Weights of a small GPT-style language model, trained from scratch on English Wikipedia.
Size: width 160, MLP 640 squared ReLU.
Training: a variant of SOAP for these matrices, 3689 steps.
Each number is 128 + 32 x the weight over its row's rms, rounded and kept within 0 to 255. Layers, rows and columns count from 0. The size above them is the row's rms in percent of the matrix's.

# layer 11 MLP up, 640x160, rms 0.0625, rows 372-391, columns 0-159
size [ 93  99  91  88  83  97 107 102 108 118 100 106  90  84  92  99  80 101 100  86]
[[148 132 168 102 135 158 140 118 137 121 141 204 118 133 118 152 154 132 145  80 134 105 118 125  96 133 139 147 104 170 155 165 121 174 102 164 151  96 141 232 162 151 117 159 143 159 105 110 168 129 155 143  71  47 133 197 139 173 102 146 142  98 114  85 166 145  70 156 124  89 100 110 141 127 122 131  98 142 124 138 172 146 125 182  82 127 122  79 172 146 144 127 135  86 205 131 136 144 137 214 165  97 103 150  85 146 168  92 186  44 107  77 125 145 153 134 128 131 107  64 138 150 153 148 136 162 163 171 135 131 140 135 154 110 127 162  86  88 123 188  79 110 141 166 130 137  91 122 113 119  68 117 169 173 139 122 147 150 107 177]
 [138 119  43  89 124 141 102  94 135  95  84 121  47 131 101  95  76 195 175  83 126 139 149 112  79 134 105 133 163  71 158 146 174 158 119 118 159  97 174 182 127 104 141 101 157 169 147 129 193  93 149 149  89 124 171 156 113 149 117 158  78 138 117 117 139 114 158 139 126 112 132 130 170 115 145  92 151 167  82 199 149 160 173 151 118 128  76 146 146 117 142  79 172  97 143 152 153 155 122 104 181  90 129 146 192 106 121 126 112 129 123 192 104 181 145  83 119 105 172 100 165 140  79 184 141 118 115  62 126 101 104  88 150 187 142 143  99  93 103 120 103 170 121 166 147  86  96 120 140 188 128 165 152 120  85 129 158 142 141 114]
 [167 159 157 111 125  94  91 117 116 102 154  99 141 101 101 192 100 233 177  71 127  83 147 108 131 107 163 139 156  93 132  78 122 103 124 108 137  58 103 161 171 192 126 160  72  94 149 135 128 110  98 123 184 158  96 142 123 135 127 156 143 157 182 130 113 167  96 141 130  68 119 129 123 159 124 113 132 116 111 103 165  92 143  97 114 169  93  98 106 126 155 138 127 171 180  73 131  75  95  60  92  85  54 115 140  78 181 128 156 103 157 141 110  85 196 148 141  94 169 167 190 113 124 107 136 153 139 115 142 115  93 121 110 144 125 152 133 115 151 172  86 132 144 159  83  59 158 130 145 176 105 112 127 139 116 151  85  95 116 115]
 [149 155 154 152 129 128  57 149 168 137 116 122 107 144 126 155 159 168  99 122  85  81 162 162 134 124  82 134 175  67 187 155 120  92  81 108 157 112 125 135 130 137 112 126  89 174  94 124 128  67 125 117 127  74 130  65 115  84  75 121 108 138 105 107  68 113 142 125 150 124 135 150 153 174 140 110  98 168 115 103 174 190 148 121 108 151 149 133 179 138 104 129 130 130 126  86 168 189 145  79 173 107 153 141 103 214  94  79 120 150 113  63 128 143  66 135  77 134  96 123 104  75 131 132 112 133  90  89 112 137  99 190 105 166  89 119  91 134 214 142 127 129 186 147 180 122 162 210 145 109 122 156 112 142 113 158 144  93 129 111]
 [117 102 120  58 202 119 145 104 125 135 134  99 148 105 126  99 145 115 135 191  54 144 132  95 150  73 117 131 133 151 184 106 171 160 112  74 131  75 191 109 123 134 130 173 180 177 145 138 123 135  64 108 169 158 111 152  96 117 133 125 120 106 127 148 164  98 119 203 192 146 140 187 175 123 108  92 122 123 118 130 117  87 182  81  89  93  96  73 184 138 132 122 108  93 103  85 143 155 184 156 152 142 136  91 185 163 134 139 142 140 163 116 144  76 102 147 149 138 130 110 129 154  89  73 113 125 107 162  74 166 111 158 144 148 157 123 115 106 174 179 120 166  91 146 151 140  80 124 138 102  63 130 140 140 132 165 149 165 179 180]
 [ 99 122 164 164  89 101  98 143 104 167 143 152 120 123 127  59 116 162 137 128 118 155  67 118 121 144 159 134 107 122 171 112 204 154 126 137 114  79 162 130  92 139 134  93 113  92 149 131 146 108 107 126 120 102 169 107  95 125 104  89  95 149 130 153 205 160 120  95  99 141  95  86 145 141 119  76  93  91 106 136 155  93  82 164 126 169  89 157 146  99  54 113 166 130  94 177 151  83 176 197 146  73  71 165 101 129 152  94 165 147  82  86 131 131 124 168 168  87 107 129 186 100 109 126 141  37  82 111 136 157 202  89 108 121 144  97 162 108 103 156 123 134 112 109 133  43  78 162  90 119 110 139 157 129 120 108 101 146 137 151]
 [108 129 106 165 144 177 126 158 104  96  92 138 178 114 148 141  96 228 136 149 108  37 111 146  80 114 142 181 103 118  99 122 172 152 169 102 124  74 148  86 123 115 105 167  95 189 171 105 141  82 105 110 134 140 175 131 147 161 127 152 101 139 139 196 204 119 132 181  54 157 131 117 133  71 126 135 136 119 104 140 205  65 134 132 126 102  89 135 115 140 137 119 170  97 159  96 151 148 136 100 117 219 109 113  78 160  97 137 127 174 103 112 160 168 167 128 189 144 123 113 136 128 150 132 133 129 118  84 140 156 110 131  83 175 166  84 130 179 115 161  96 131 107  88 125 157 123 113 133 142 136 142 109 104 168 161 100 182 135 101]
 [ 85 112 101 129 119 165 171 106 165  87 164 149 178 110 125 161  28 150  84 108 113 132 166 126 182 133 156 173 129 170 136 111 100 126  91 129  38  92 128 159 155 132 147  88  86 130 100 193 106 127 100 126 157 113 118  99 108 167 184 121 132 210 112 163  70 126 109 137  90 130 162  99 163 103 109  84 170 102 136 106  82 126 177 109 109 103 111 138 132  89 145 103 115 127 147 167  73 128  87 163 142 168 151 133 125 127 191 131 102 176  62 156  57 160 105 168 134  93  80 118 185 143 170 176 113 120 149 133 109 147 201 152 122 143 157 121 133 144 122 156 132 121 128 136 156 101 134 136 145 106 158 163  86 159 194 128 148 104 124 149]
 [ 97  94 149 137 125 136 148 176 111 130 154 177 121 118 119 170  93 148 109 149 150 130 186 160  90 140 103 131  97 160  74 133  75  89 136  47 117 136 160 103 161 156  76 126 107  98  99 110 155 176  70 161  84 102 105 117 162 133 171 168 116 120  77 136 145 132 168 143  68  81 127  98 122 155  80 124 119  90  92  84  85 153 112 145 124 132  90 127 144  68 136  96  86  17 154 128 111 159 138 133 143 127 174 166  70 120 153 147 143 170 124  82 150 149  97 117 146  88 150 123 163 170 101  67 147 128 133 182 152 174 140 135 172 155 104 151 210  79 119 151 109 163 117 131 119 144  94 128 153 112  96 108 129 106 128 138 151  71  67 154]
 [190  85 170 131 117 132  99 147 168 161 129 157 106 108 140 139 168  92  69 105  88 110 144 148 161 137 154 115 105 137 162  94 171 171 121 171  54  77 161  75 132 148 146 136  85 115 131 127 123 120 112  82  93 137 167 110  86 123 127 160  95 114 166 105 226 160 112 112 165 154 156  94  73 155  88 141 138 115  96 139 138 135 125 162 110  84 148 129 169 194 130 162 120  89 153 105 171 183 139 167 137 190 153 125 135  83 118  36  96 116 133 109 110 131 107 123 122 130 107 121 144 141 140 144  85 147 107  90  68 153 128 117 117 103 120 120 123 105  78 135 179  82 114 201 125 122 102 130  75 137 126  57 190  64 180 133 151 135 135 136]
 [131  92  84 130 101 159  81  99 148 124  92 152 128  86 129 152 140 127 123  96 108 118  93 122  92 117 116 128 181  94 128 147 118 151 133 168 126 187  95 175 156 151 152 143  68 133 114 148 169 116 103  87 169  95 131 160  67 121 118 123 116 169 166 141 103  79 220 148 106 111  94 104  63 144  64  80 121 185 117 117  40  65 202 204  99 135 156 125  86  85 114 125 100  61  87 127 152  95 108 164 104 114 163 110 124 123 148 172 130 185 135 160 141 181  80 122 136 124 153 132  96 130 148  63 138  88 190 162 111 130 136 155 130 119 116 143 101 143 127 190 124 130 105  96 160  97 128 111 170 128 136  68 122 121 130 123 148 154 119 123]
 [106 105 104 127 144 155 169 108 116 100 179  92  61 152 117 199  62 182 202  85  99  86 155 140 131 109 162 113 111  99 151 137 142 173 167 144 127 128  70 128 188 125 105 133 106 196  93 109  93 110  90 173 131 132 162 151  94 137 159 131 145  95 102 129  62 105 129 114 127  58 161 110  89 150 156 124 172 123 155  68 169 114 112 138 100 139 108  86 116 118 141 133 101 106 198 123 108 102  97 169 195 124  98 113  70 121 107 140 199  96  72 168 105 133 178 134 162 125 143 167 109  95 144 125 137 160 123 184  72 100 137 139 150 112 188 134  80 144 163 151 123  75 139 107 109  88  93 167 123 130 133 106 135 125 101 108 150 136  93 109]
 [148 130 105 187 136 112  87 102  56 148  97 141 118 120 101 181 103 147 168  96 164 155 105 112 159 137 147 139 150  68 170 122 186 159 133 138 122  83 151 118 168 106 154  93 180 175 141 181 151 117 124 114  86 159  95 109  84 161 145  77 137 146 141 141  65 129 147 101 182 124 174  78 215 143 101 103 129 131 133 160 209 127 180 104 139 154 122  84 149 122 162 131 120 189 119 111 130 199 166 141 170 116 146 172 149  88 183  98 167 155 118 145  80 104 139 130 105 150 195 141 146 142 129 151 146 100 144  96 137 122  89 167 103 163 191 151 151  98  76 128 122 138 137 128  84 110 127  97 121 165 130 159  57 150 147  85 161 115 108 147]
 [128 117 110  98 134 200 186 177 157 126 181 126 124  98 138 118 155 179  60 136 104 172  98 118 108 128  89  98 134 148  74 154 126 182 128 155 138 194 112 150 122 102  92 105 104  82 129 135 173 112 182 154 129 114 114 143  97 117 125 177 112 177 171 108  98 158 115 116 113 143 125 148 138 130 103 166 139 148 117 135 141 132  68 155 127 157 121  96 117 186 134 162 130 207 141 141  99 130 110 119 136 114 109 134  91  71 172  62 119 107 145  51 138 128 142 117 117  92 164 158  67 128  87 190 130 133 102 150 144 117 175 136 173 146 121  93 127 127 175 176 163 137  63  82  64 149 108 128 145 162 100 128  72 125 176 118 148  80 124 217]
 [133 100 136  86  76 134 111  48 117 112 120 121  93 192 115 131 125 149 143  56 133 120 147 116  71 129 163 149  95  57 135 109 117 119 155 151 113 116 159  74 139 132 140 120 110 143 104 173 141 162 142 140  95 185 184  87 158 176 119 175  95 146 111 103 106 126 148 102  96 149 183 139 155 102 134 122 118 163  81 143 135 142 120 126 132 127 191 120 120 129 122  76  51 155 135 176 139 134 110 156 125  96 167 145  52  99 145 170 106 158  95 158 200 180 143 195 129 139 174  92 140 111 111 138  69 142  89 155 106 134  74  99 132 107 144 125 148  84 104 102 146 148 131 166 101  40  87 133 158 140 102 113 141  96 126  63 115 147 148  64]
 [ 98 137 134 121 157 146 121 153 150  84 168 136 152 121 118  69 134 149 127 131 116 161 122 123 149 168  98 103 102 136 100  79 109 121 145 107 187 115 127 146 112 117 176 122 116 100 133  80 125 145 119 129 129  76 120 119 109 117 166 128 113 135 104 139 114 187  75 154  99 102 151 141 142 103 126 116 177 154  99 106  93 109 150 128  16 140 205 125 163 193 173 100 125 181 175  99 150 123  50  96 162 167  71 137 140 156 115  95 177 194  97 180 106 107 133 123 198 136 163  87 176 109 123 141 137 170 126 130 143 129 143 149 151  94 149 128 169 128 103 150 124 148 145 197 118  90 108 125 181  95 127 154  99  83  39  96 183 177 163 111]
 [148 129 140 144 113 134 154 113 134 100 162 152 150 120  88 132 101  97 147  55 157 172 130 120  71 176 133 138 154 122 217 132 175 109 150  72 147 138  80 117 101 100 122 143 157  75  93 139 140 181 122  57 141 120 109 142  49 135 139 123 162 136 146 181  82 119 125 157 109  90 151 163 111 160  87 134 124 129 126  88 202 131 152 111  74 145 108 136 101 155 167  50 165 142 150  87 140 158 122 202  73 129 145 110  99 109 146 129 151 147 151 104 120 165 106 142 144 166 175 135 107  92 126  81 164 158 131 160 125 106 135 188  86 114 150 112 126 108 152 128 211 100 144 171 119 133 144 101 179 123  63 125 107  99 100 150  94 116 163 201]
 [139 131 124 158 109 157 112 151 147  95 132 187 132 128  79  71 155 114  70 103  96  79 141 176 177 116 115 206 159 130 130  73 125 125  83 141 135 105 103 148 183 153 149 121 110 140 154 130 130 145  99  75 102  80 132  98 104  88 157  68 144 102 139 136  85 105 111 170 117 179 124 134 113 108  93 117 153 169 145 146 179  88 141  88 128 148 145 120 126 106 183 106 100 166 124 122 153  67 135 209 106 153 151 116  57 115 160 178  73 110 153 123 171  93 170 116  76  90 129  99 121  91 127 147 112 121 172 106 106 160 187 179 164 120 155 107  67 121 145 121 182  63 148 103 126 152 123  83 162 115 114 119 171 178 150 108 120  61 114 129]
 [ 92  97 119 149 107 132  73 111 165 103 128 144 109 115  88  98 105 192 100 118 139  83 118 150  80  99 114 111 120 146  94 157 145 165 154 114  98 122 141 103 109 168 120 116 166 120 118  79 132 105 142 132 101 177 108  84 104 117 185 163  92 135  95 117 110 121 106 146 131  76 132 141  87 129  80 158 106 153 113 142  99 127 133 116  99 134 154 105  91 137 145 103 138 130  90 101 128 179 166 169 128 132 175 136  78 158 129 142 117 101 181 155 226 117  53 224 128 190 180 127 150  92 185 177 131 168 156 144 156 106  95 130 111  92 128 127 171 191 133 171 113 198 146 108 131  97 155 102 156 153 137  90 163 149  38 178 148  97 152  98]
 [ 91 144 122  89 105 106 137 144 175 116 128 172 112 105 145  63 173 200  97 152 126 161 176 189  79  63 130 145 122  57 181 148 133 128 144 129 108 141 139 116 165 104 133 122 110 148  51  82 147 151 172  41 134 117 147 108 142  98 179 100 130 106 103 137 101 140 157 151 100  96 111 120 132 178  77 144 131 137 115 161 119  87 123 115 125 180  99  67 149 159 143 111 103 136 130 125 142 119 167  96  82 166 146  95 104  80 137  96 139  93  81 125 120 119 162 111 174 136 150 146 135 168 111 180 102 162 142 176  77 119  85 163 101 157 156 103 100 119 106  93  91 131 181 142  70  91 178 150 123 110 160  37 104 154 156 144 153 108  95 156]]